{
  "num_hidden_layers": 10,
  "hidden_size": 512,
  "num_attention_heads": 12,
  "num_key_value_heads": 6,
  "head_dim": 64,
  "intermediate_size": 2560,
  "vocab_size": 8839,
  "hidden_act": "polyrelu",
  "norm": "rmsnorm",
  "norm_place": "pre",
  "norm_eps": 1e-06,
  "positions": "rope",
  "rope_theta": 56900.0,
  "rope_fraction": 0.75,
  "qk_norm": true,
  "attn_scale": 0.125,
  "bias": "none",
  "tie_word_embeddings": "early",
  "parallel_block": false,
  "extras": ["local attention windows", "gated attention", "value embeddings", "hashed n-gram embeddings", "a smear gate", "learned residual scales", "capped logits"],
  "init": "normal",
  "init_std_qkv": 0.0229,
  "init_std_o": 0.0285,
  "init_std_up": 0.0328,
  "init_std_down": 0.0328,
  "optimizer": "muon_hyperball",
  "learning_rate": 0.0095,
  "beta1": 0.95,
  "weight_decay": 0.0,
  "lr_head": 0.00863,
  "max_grad_norm": 0.5,
  "warmup_steps": 0,
  "schedule": "wsd",
  "decay_fraction": 1.0,
  "decay_shape": "linear",
  "final_lr_fraction": 0.0,
  "batch_tokens": [32768, 65536, 98304],
  "max_seq_len": 768,
  "doc_mask": true,
  "train_tokens": 493600000,
  "max_steps": 8409,
  "dataset": "wikipedia_en"
}
Each number is 500 + 40 x the weight over its row's rms, rounded and kept within 0 to 999. Layers, rows and columns count from 0. Numbers have three digits each. The size before them is the row's rms in percent of the matrix's.

# layer 4 MLP up, 2560x512, rms 0.0328, rows 2350-2375, columns 128-255
099:512454512466481524519595563564536456568452514514474467504524491437532448464468490438503540445478511555492489540530568431501474448494494497444532527572463475471562526524512480548571564434594469533541471484482525540525503516518503504539529462602498512476479460498429522570506444469549510527467499471503483511563572509485555486473514478510537538530517541492500493476521458511513488469526
098:516480519543478459474531481503524532487498444498514495457554537539459469562416543476457502549514454540518497473486464457576553582466434474561447482464530548512456442457503432453507482450486503488453479500539498516479495444539499387563550497451483507536517377512506466490495447491513490512525507459498536440493530504504467454486490541507553543509481499501470552437485499483510518468435
095:434512520559556537500523458480547548527461431537582513509510523496504432538435474479537527486559488502466541457485478498496504536461486526441464471456515515497506443472500472493407420501501508555575544521508531501527551492436515475489542502593472496530543495500591551562523521422515453409479418555482508503503491508500521462543543500495555483529526516471443508508486562533457454528448
103:535470433489541513548491423483515500484433483499487463488571407504527510534580492514530555494448522455516519529513490520489592442515504471530469442531471438522562489570529446487502539472533506505527526457456568439503477553482464457519534473486527563502575554533525537468570525520450530439467452507470466469481490440511518580550480408479548581539478418520506485386492465488448491557434
106:549518500544452515449516498545502439529579463489471492541542536442481449474409548477575539553461460434505448554501485489518510435418450514547507482465481494499464526516484497496453571500424459517554501582479447532464442506511493539541480506477487560527542433529542490465507520521511519462458492446452481571535524529518509576508442420532455510462582590461537518492493496479461471553470
101:492438498566477540497596482490499542449470468423524467453433497484571444532542502523510528526559484495484516505591447573536485545466513429517475514489526547497488483501513508499481457522584467485516549494474551548473482482522490534497544498526486548533493420474516499627518499498521484487531558515504442467544428486436446492425498479418534537546522508543484465497566495542558522438473
094:486501438519516568486515490534490548506560503533539453494437526441539547536573504491531479567486524445480573492499479501556577457484551417522446476445420574603519501595530517460476484508470466476530468529556511463456534517512413407541633485464449545541465530501527522395441452404504527475485452523488509467573550520561448493521485520562474495511480522395543464511428458499491432487463
080:501579489523450550473534493496546498496504385437495517468502501461566527496505507496507508539529452490518520500505502422473491508456510499513499430545472494492492491475528483533539478589464464497480455471489441490451459559503505574555501523465534479578548550454525518512498457534487496478463460517539507521499511491544560480454496448556502532510505444453537509537476425513488591372463
103:419460509537530484507539547502477557476452495511517462512532495560461501488480529588500525416486556522483515505469498496605587465472473488522590483535477523473484617468504451534497584470511513462521496451531446502469534500481487449518507503588487435525513420510420428581435494466482499532464475483505515526597492538581534501550460544473491536482509488520507517478496526497481487534517
119:432476562501505499524434456488475528495549499516475522501549482559501533505480514523550514554518441460498499483508462537542503536446463522475430525483463420551504583449464473572433528548588521478568532526541476418487565550480522469485537560485569547427537505515424519501523466517563507567480433496478491548525496484486493480484456504519508500542508418521442537444521481551502427519516
118:522529542530527441485550482441428461539523565469453512506618529540358467509519495445483514472514546570506519420504492482472509502487568511530502487509533398511495486518437475570467466425477511552546518499523461475503549479453426540442473582527499520467474394529508538428569455538522494534469501493511522483570521475475525431603484530479434561486510470520463570549467516386482423502539
096:545514474528438508519520519504527468514501491447456480457516441596490471488556546422507484438476511471518524439567462406474556509500462551453530504473492511509606525461474486520447510539522466505491516478504489543573511533467507479491520478549523544543522520553505456454524503484508509537538483517493496516455559479505490507537486444464466517478487514494505524489512435474529499520443
089:522445493490509519499526483600502561436463493565501472508498469505449501438488495508505486485486471566494440558443539518450557493531566454491555456490527515515516524486529533459634519617472515447504562507479433572536479540442494532502509536532489453508480538456511491470495534459597478504488454494472436435488453444458475513561551509543505595522504476534425479494484502504511566505541
105:566443484440509501511563444539555432502469503510469459478548489514469441446440520535502500545510483455396492538511456485478493554438441489489448526552509490481526540481477483506544543471477501547489521475490555516491476506524473527579365398545516480525484522529527423491463475495501577512536458460469487467532506516587478527491489451470481487463490489559526491547552543496454443529537
090:509521606513504518505571474537474497472634447466439482482501480453492588541548512565503546593446553507456461495484487482499466481515506539581476498479527490539488499443412535517528513490524434513567452435481485477530510478521469499533466506490546417470509530491495477526506435470493443505601564505497511499521471551478537512474536446470480459469462552498558560502498525528561477502436
128:452446499521500532523482460458487507499487563450524506508574568470463512513535562452393482449520482492490463505436531552493478554487521512542602454473560493458465439491526580492455479546478486538544494596503512499462477474492524493469509562495516476535525532559563512483447515484436438426518432520471554419566478481548572422455517424417474477479428501452479462466452508445453460466448
096:437518428488525534508473529493505513547504483527528420512458585466499538475446468501517489436450446520525499460477544504441477488527540549440434484526478487500529509516540523473456485454496551523487517552522455444392424516453475475492472540489576576457505506532505514447506531423494469544457479432518446543432508497499514508480502534542419524545464587482504467493543456505575556478506
091:491457480492607465480575477533378490417429541481539446512502464531530448479533502523512559545463541476531521483492492471468497485529542504497451460482509530546461457524465535511584501569458518544456471453467496455494420512565501518510509478477562466418503489574529449473558463494530509490489531534439474444545454486556529491547502470544587476502518554445516519518449561444458534479513
097:478553487510506506557498549507504557471423468451551535512528535477543498535478488496493549541525473451492511527498459493519404480543468527536543478517568516476472480497432463522485472389517444520522504498499488473542492388520528529488459489519552500487473465474514515489483538420494529518574477498529428510498582421506523528409496482406488548517476539535537474584531472429503496620464
099:435451498507533544550531456506446505569511465552496449548521481510562472523505532446461470503501566449479484417507486512534499491432435521491450528543491533555434571478529485502490506516573535450507486407537461522479492470516537490462463533513441470463497464440485511531495473485425511524483501409569500455504413472524521489457443541496508531481582414450505409528456482494446478447538
107:498501510520536455458541503537551501483487483519503494538468496519522478518468470531495574555467489505487511474488410485542468512523509503506493457498493479566469444565525430459442549446497528490468482444499495492496559607447553560554524509553522483468458504499498455478597511480486520488482560468467384462576473478438534547420585504519535461535526538518525414540515467545461467467515
112:492472540565472578527521551528547481492507473477486577456516492486549505435522479497557508487472537492494550456506454496526496468535502464459511539461556501593477537487496523472450518459392524533492505502488540485480435410504575568521564452462554482527465517517494515464499462530545521546455480432492478519562506474475496500508542520404543516508548498547531500500616538495456506536487
096:470537424506526516500504508464527479485522489556481474520549464593554505506480477467546625545537518440555458495515469550557534537505448440500529500442507563424509464505537487425583442530431522474484532495531475481459413463492566484514503531487495519494515502501499509460447514554540519474557497504458446476494541463491542519503527526491534439489470495466500481463416551465448407526485
114:524500532579504470539544462506550458512528415509561580499522525432507499514510510534450527561518556466519457565562504542498493465499494516466454496509582519513527561516543575523503533465512586511511504549556499511520455525504453438464414521503493492544482512439524557465498538566514526510509478483544413556564502441514472516521550487458544441502490500435479492523448521484472508445488
096:435482553491408481444594498534459518496541459484530531448487420518562523520499455464477567480449542477558518548512455515483489485433505503499547459515517471534423476503472481453498560550474503488393489394491464528429530469500510447523490490501453524464511593444459476500554467512475502447547519519462463515452500504539472518573473547458544426490477469546481479547475453551546496499525
094:537528523558497470568481542553550587487524486489524554417459473500544394458556531600513448552539526504504532523496516572516457456484532463487478545469474496484518501531510476516521566519459479533465551454498515460511538581408502479496462489560423501496478468464515546496497475512448492574522513517536533533556490553511443481429499386439448580532519527487480475453547426441466513506512
# layer 4 MLP down (transposed), 2560x512, rms 0.0328, rows 2350-2374, columns 128-255
096:469526566519491484438523527584436460497485462496499430500489536477571451507518513446465512530434502512468576465484476524567537501514493539505490453514526484506456509556510496495455534495492483477516479507543492563517428513463485495518496511461507532469500526489477479483512466502494496536516456527544474561451522543435572467456443492564453497515544535482476477476464503499490525463474
102:497482432458510496511556564479435484545514569447485517456541554516482506526485488480493463486424495548514428525538487452505522481523487493504411508531514546493486447460417515589490440471432530473532489419521538544534483520457516459511531516563480551485496497519568536510570495541467495491495489513513492465518493450448414547482506476502514516448545508502539528485470466511439401577449
102:487461421508456552436538527518511492475532524524525499465537486482518452515481517489404511534514484534494526480562504441510476453492534457515457500567463469450443521508553489519393497414454475581495475417487505448500556528444521465579453503488433502464480487494530507531570543435515534535518501467486530464479509493587520528489529477521569457427472433502485501450503419511491570554499
093:514537520574509428509469494437475528532533475520463478476466457557419483536486533533473511459500561475577468515465463455507544475491519419562479460500482518444486501515424533461471501462538560442512501466517504532530446545543472485487450486526588477532525552468538485450504479479556509507485406471517495533465488529478481501497439400486466509470499464473492469495417458421544504501486
116:508483464405495482480459512551478480529556537526473437536485613463490533510520507494533435457434482441451480488516563537456486575480543476479495519498435504559554458561517526518452497505502539386540462461495490550484552469498564532587508445509512523520465479475542524500505404474463461559533536487565483497492542548495506520535478519476483497543516495446505514482477589481530482461478
096:456514547530581445473600405536482499509523514497492438530479524431453523569540509471509473512508502550524464503511556574493498531461514455531460494524509491480506469577458454508542489530500448477485467477587457446451485531517523506490530440532422481496492514451484559480554532495453465514643511510504509452468500532447551408510443520540521542552564482549475562539489494507551456502481
096:552562475570557557496582445545553567534529514493549491538436429523472466448499442484576523450522404450521458471485421519493549491490478529482556453458421500528489546494497516482531522519478479588459455486495501483445487485490498481543519499442534506533502547601516474481472485497515488522500515434552454525514569515511489513516509468528475455470502559524475444476466544512446448565492
084:521494529509443445450528521559535497534532567486508552482455485551460503538494472521470504504505439511528399519425534549590531540503492475521542485520523469442475423451527594522460555464554524490499482534459530474484528462524519549562504486477526432571466490487498539490518532472498432467543493518498443469455579492528504524450500510541428471512505578427471491497474563552515451489565
116:464443498563509511466451543525484566468443515495539445522542454484563510516477502561524515515487513515460491517517504525549440513511458454361509583494524504520499559449536546511456519529499558438464497541468411446486458478438481488508521485556549444535479496460500482486511448408480576513442515474500514477528501483504452525534409511471496494509541538533522463512557532477459493512472
114:508510593429455484486414438460525510496502464480456487528550526534497526523447506483512464491493550480500446510578493630555494501531563532489487463459528568541496572524484469492502545548479547469455520463532505514464419530457483506433428457534514472479557473452521492558547527565510463556503528416424462471466511506506534521464452475553496537459498440527451554510504534578484580557442
108:442496498524444448469527475435472469521529458505490449506490441582392415490549491456472459500570491527537504456508469506537559478476529575435544472485529458533544501506423507498507449551547517493516530538502501491489518532528499535422538593518487544438459521451508527463495537501478414504500524530522467516498488538518480472564523573458515530459548484510503579497502481451536468500444
100:524485531496481451518482497540543462508469520490483579491404479452520441483521576577510446484536483464537520491422437505554530483519554472591543488557510503542556428498487457456540478570550502442465457566501454510483497545476455471513471484524517438528474573519476541476489487524465543522506490540518472489466409453572574591525477482568546503437484527516526495515540548527489526504541
087:522437500492477617478518425610488561486536553508522514439504494515508526447498598564491499497452545449489527529491510490466499552441545487496548510430515529499509489546545541401510507520492480511544512604489460560489513464485539499493459440559512534528529540448533544500475501520524485525506411508494476436548465487471503581475460539423495548473491455453429556448563566484478558420511
095:554471460481423491537460495413531543384470466488554544520460539526515452458455560447538516577560454466529515585496437494559466459494492472498548550524551525522572450543465486482548483508466500579471488457515501459418500476482435434505450451590471492499575433460521468556501436504568514475493478495475545502539504580481506476515443529399422473478417486538546524483501536442513543515526
093:474508489468502483451428472545557566483549509532505462471454519506449602529524518455519465548512439543527511554562517519546507509548420498540483412481472483512462514521470477572499476538496464525497440494445465442523551467465524500504510499494531558446457538477479517572549520495474492461534563516507464485467541496479569472497453489485529510466514529479490447506567485540541526557475
111:457490423560544557448469558502530588482498530427490531478543517469523535489501515495520494506504490506495518440525495490568467513493500555445491504479427459522500604478515476486513485550522490497516532534493529505534499523490489478503484537534508575515549508535573423483517553533491530520544486488516487447520482427513436431467484413442560450474483552477409504506495458477497479429542
087:427562502527523488526524554458467466499548495515601464500458545537445552542441473562556515509457453490520488467498505439506467513443531552522565439417501427507554486537494533458493529553521496500526475498506489466408525503519406434534582454538551552497519461551485505430510530432464475504488478440553456440425502499469537505508543508459480503514529512508463454497483472485495513552503
104:539513517511555502424432498471484560483444489401458420428545531554543455535507502474451486493492555528543427406513482431530465504491539498495515458518527471503464455509477482518517451472526582465462485503499467471487451575513491500564512555504539475562493505520509455523498449553448484534553565441443408437500521502471536494563491504564505482526456553471508556497572503511453532501492
097:437508533522544501537481456496468538465436484424538505494437414509482425526493501493482520442521478515548502446506514454482456532492491527543525513589470514475500510492493499510490462538507589533526577534475501466654530474467571542500449444490497544562493531527488546515446462423504493503535473497545436495499483495529492497525507546478515521548502568516562496574522440502496503508488
100:475558564473492528532489446511475479461465443525489424417483465463463544537527541489548457478531511566513470497517469482457500485502522499549518541546528413474483491459547413496494474452488522504549491467483470511473486469562473492405506535524497525489504578504479528442491480515457510462439516511517497421438542541510526515474497550557503465546533448554500484520536589455473479467525
122:564512490516428450512467511550540569505502502563540515562517467625496541506527524523478597519510466526490544458451515478433461543513507539506552456602524505517504481500499500490477524440557456504594455459524522440569499577494508459448482481476479443493485501488537496475560507536496525459501512436538432457517477546450599507505528464434547474481480479557462560483469517534495464453562
098:488518537517510490428472456421465568507471517533501553544529464515638484421508483514518470495499466477453531478544556511488503515444534482533560516479500529509434485511536473503455462482452515477482520478540563490446451489514451506482554503420528538507441450449475544499491430535524528474564578534473469533559514475417461614486482485465509458493549519555546530518540468557502406532526
097:524493470542459508454455536509518546453453467533539507488487539617509535437477456445547504528491521523496533427410479484502534508494522456494459448544478495476507431491540487499631567478430554580443478520446481540443482464534519480452524568506522541537513471419486505511511526534513513513476557539525536515446555512463578521536471516519534409552547583482484565574536512451551496454517
109:441527491429511506544506509477515483497538523499561561496469494496506531519502482499465492522457550481466383435409483500463477484462522483462510507436515508507463504550436546539511479481519460463480445595462523492462454491507448529514486492466461448486499496541542569532496503574455468560503568517528490519450501497499483489553603473525580532449476542515570470469529520458497529546460
111:494504500521419551515574429522532437480584476512495492479532510528554496519531466503539416511409494488571527514525509530528491505469497483498536445485532524495504483581498518451494441487497550482508513467496495511469527429472534486494472513463427504491484593406521496497516493444517548477544503555457499567507508513520443517498452500528508442407503459472460496501516503500529568475473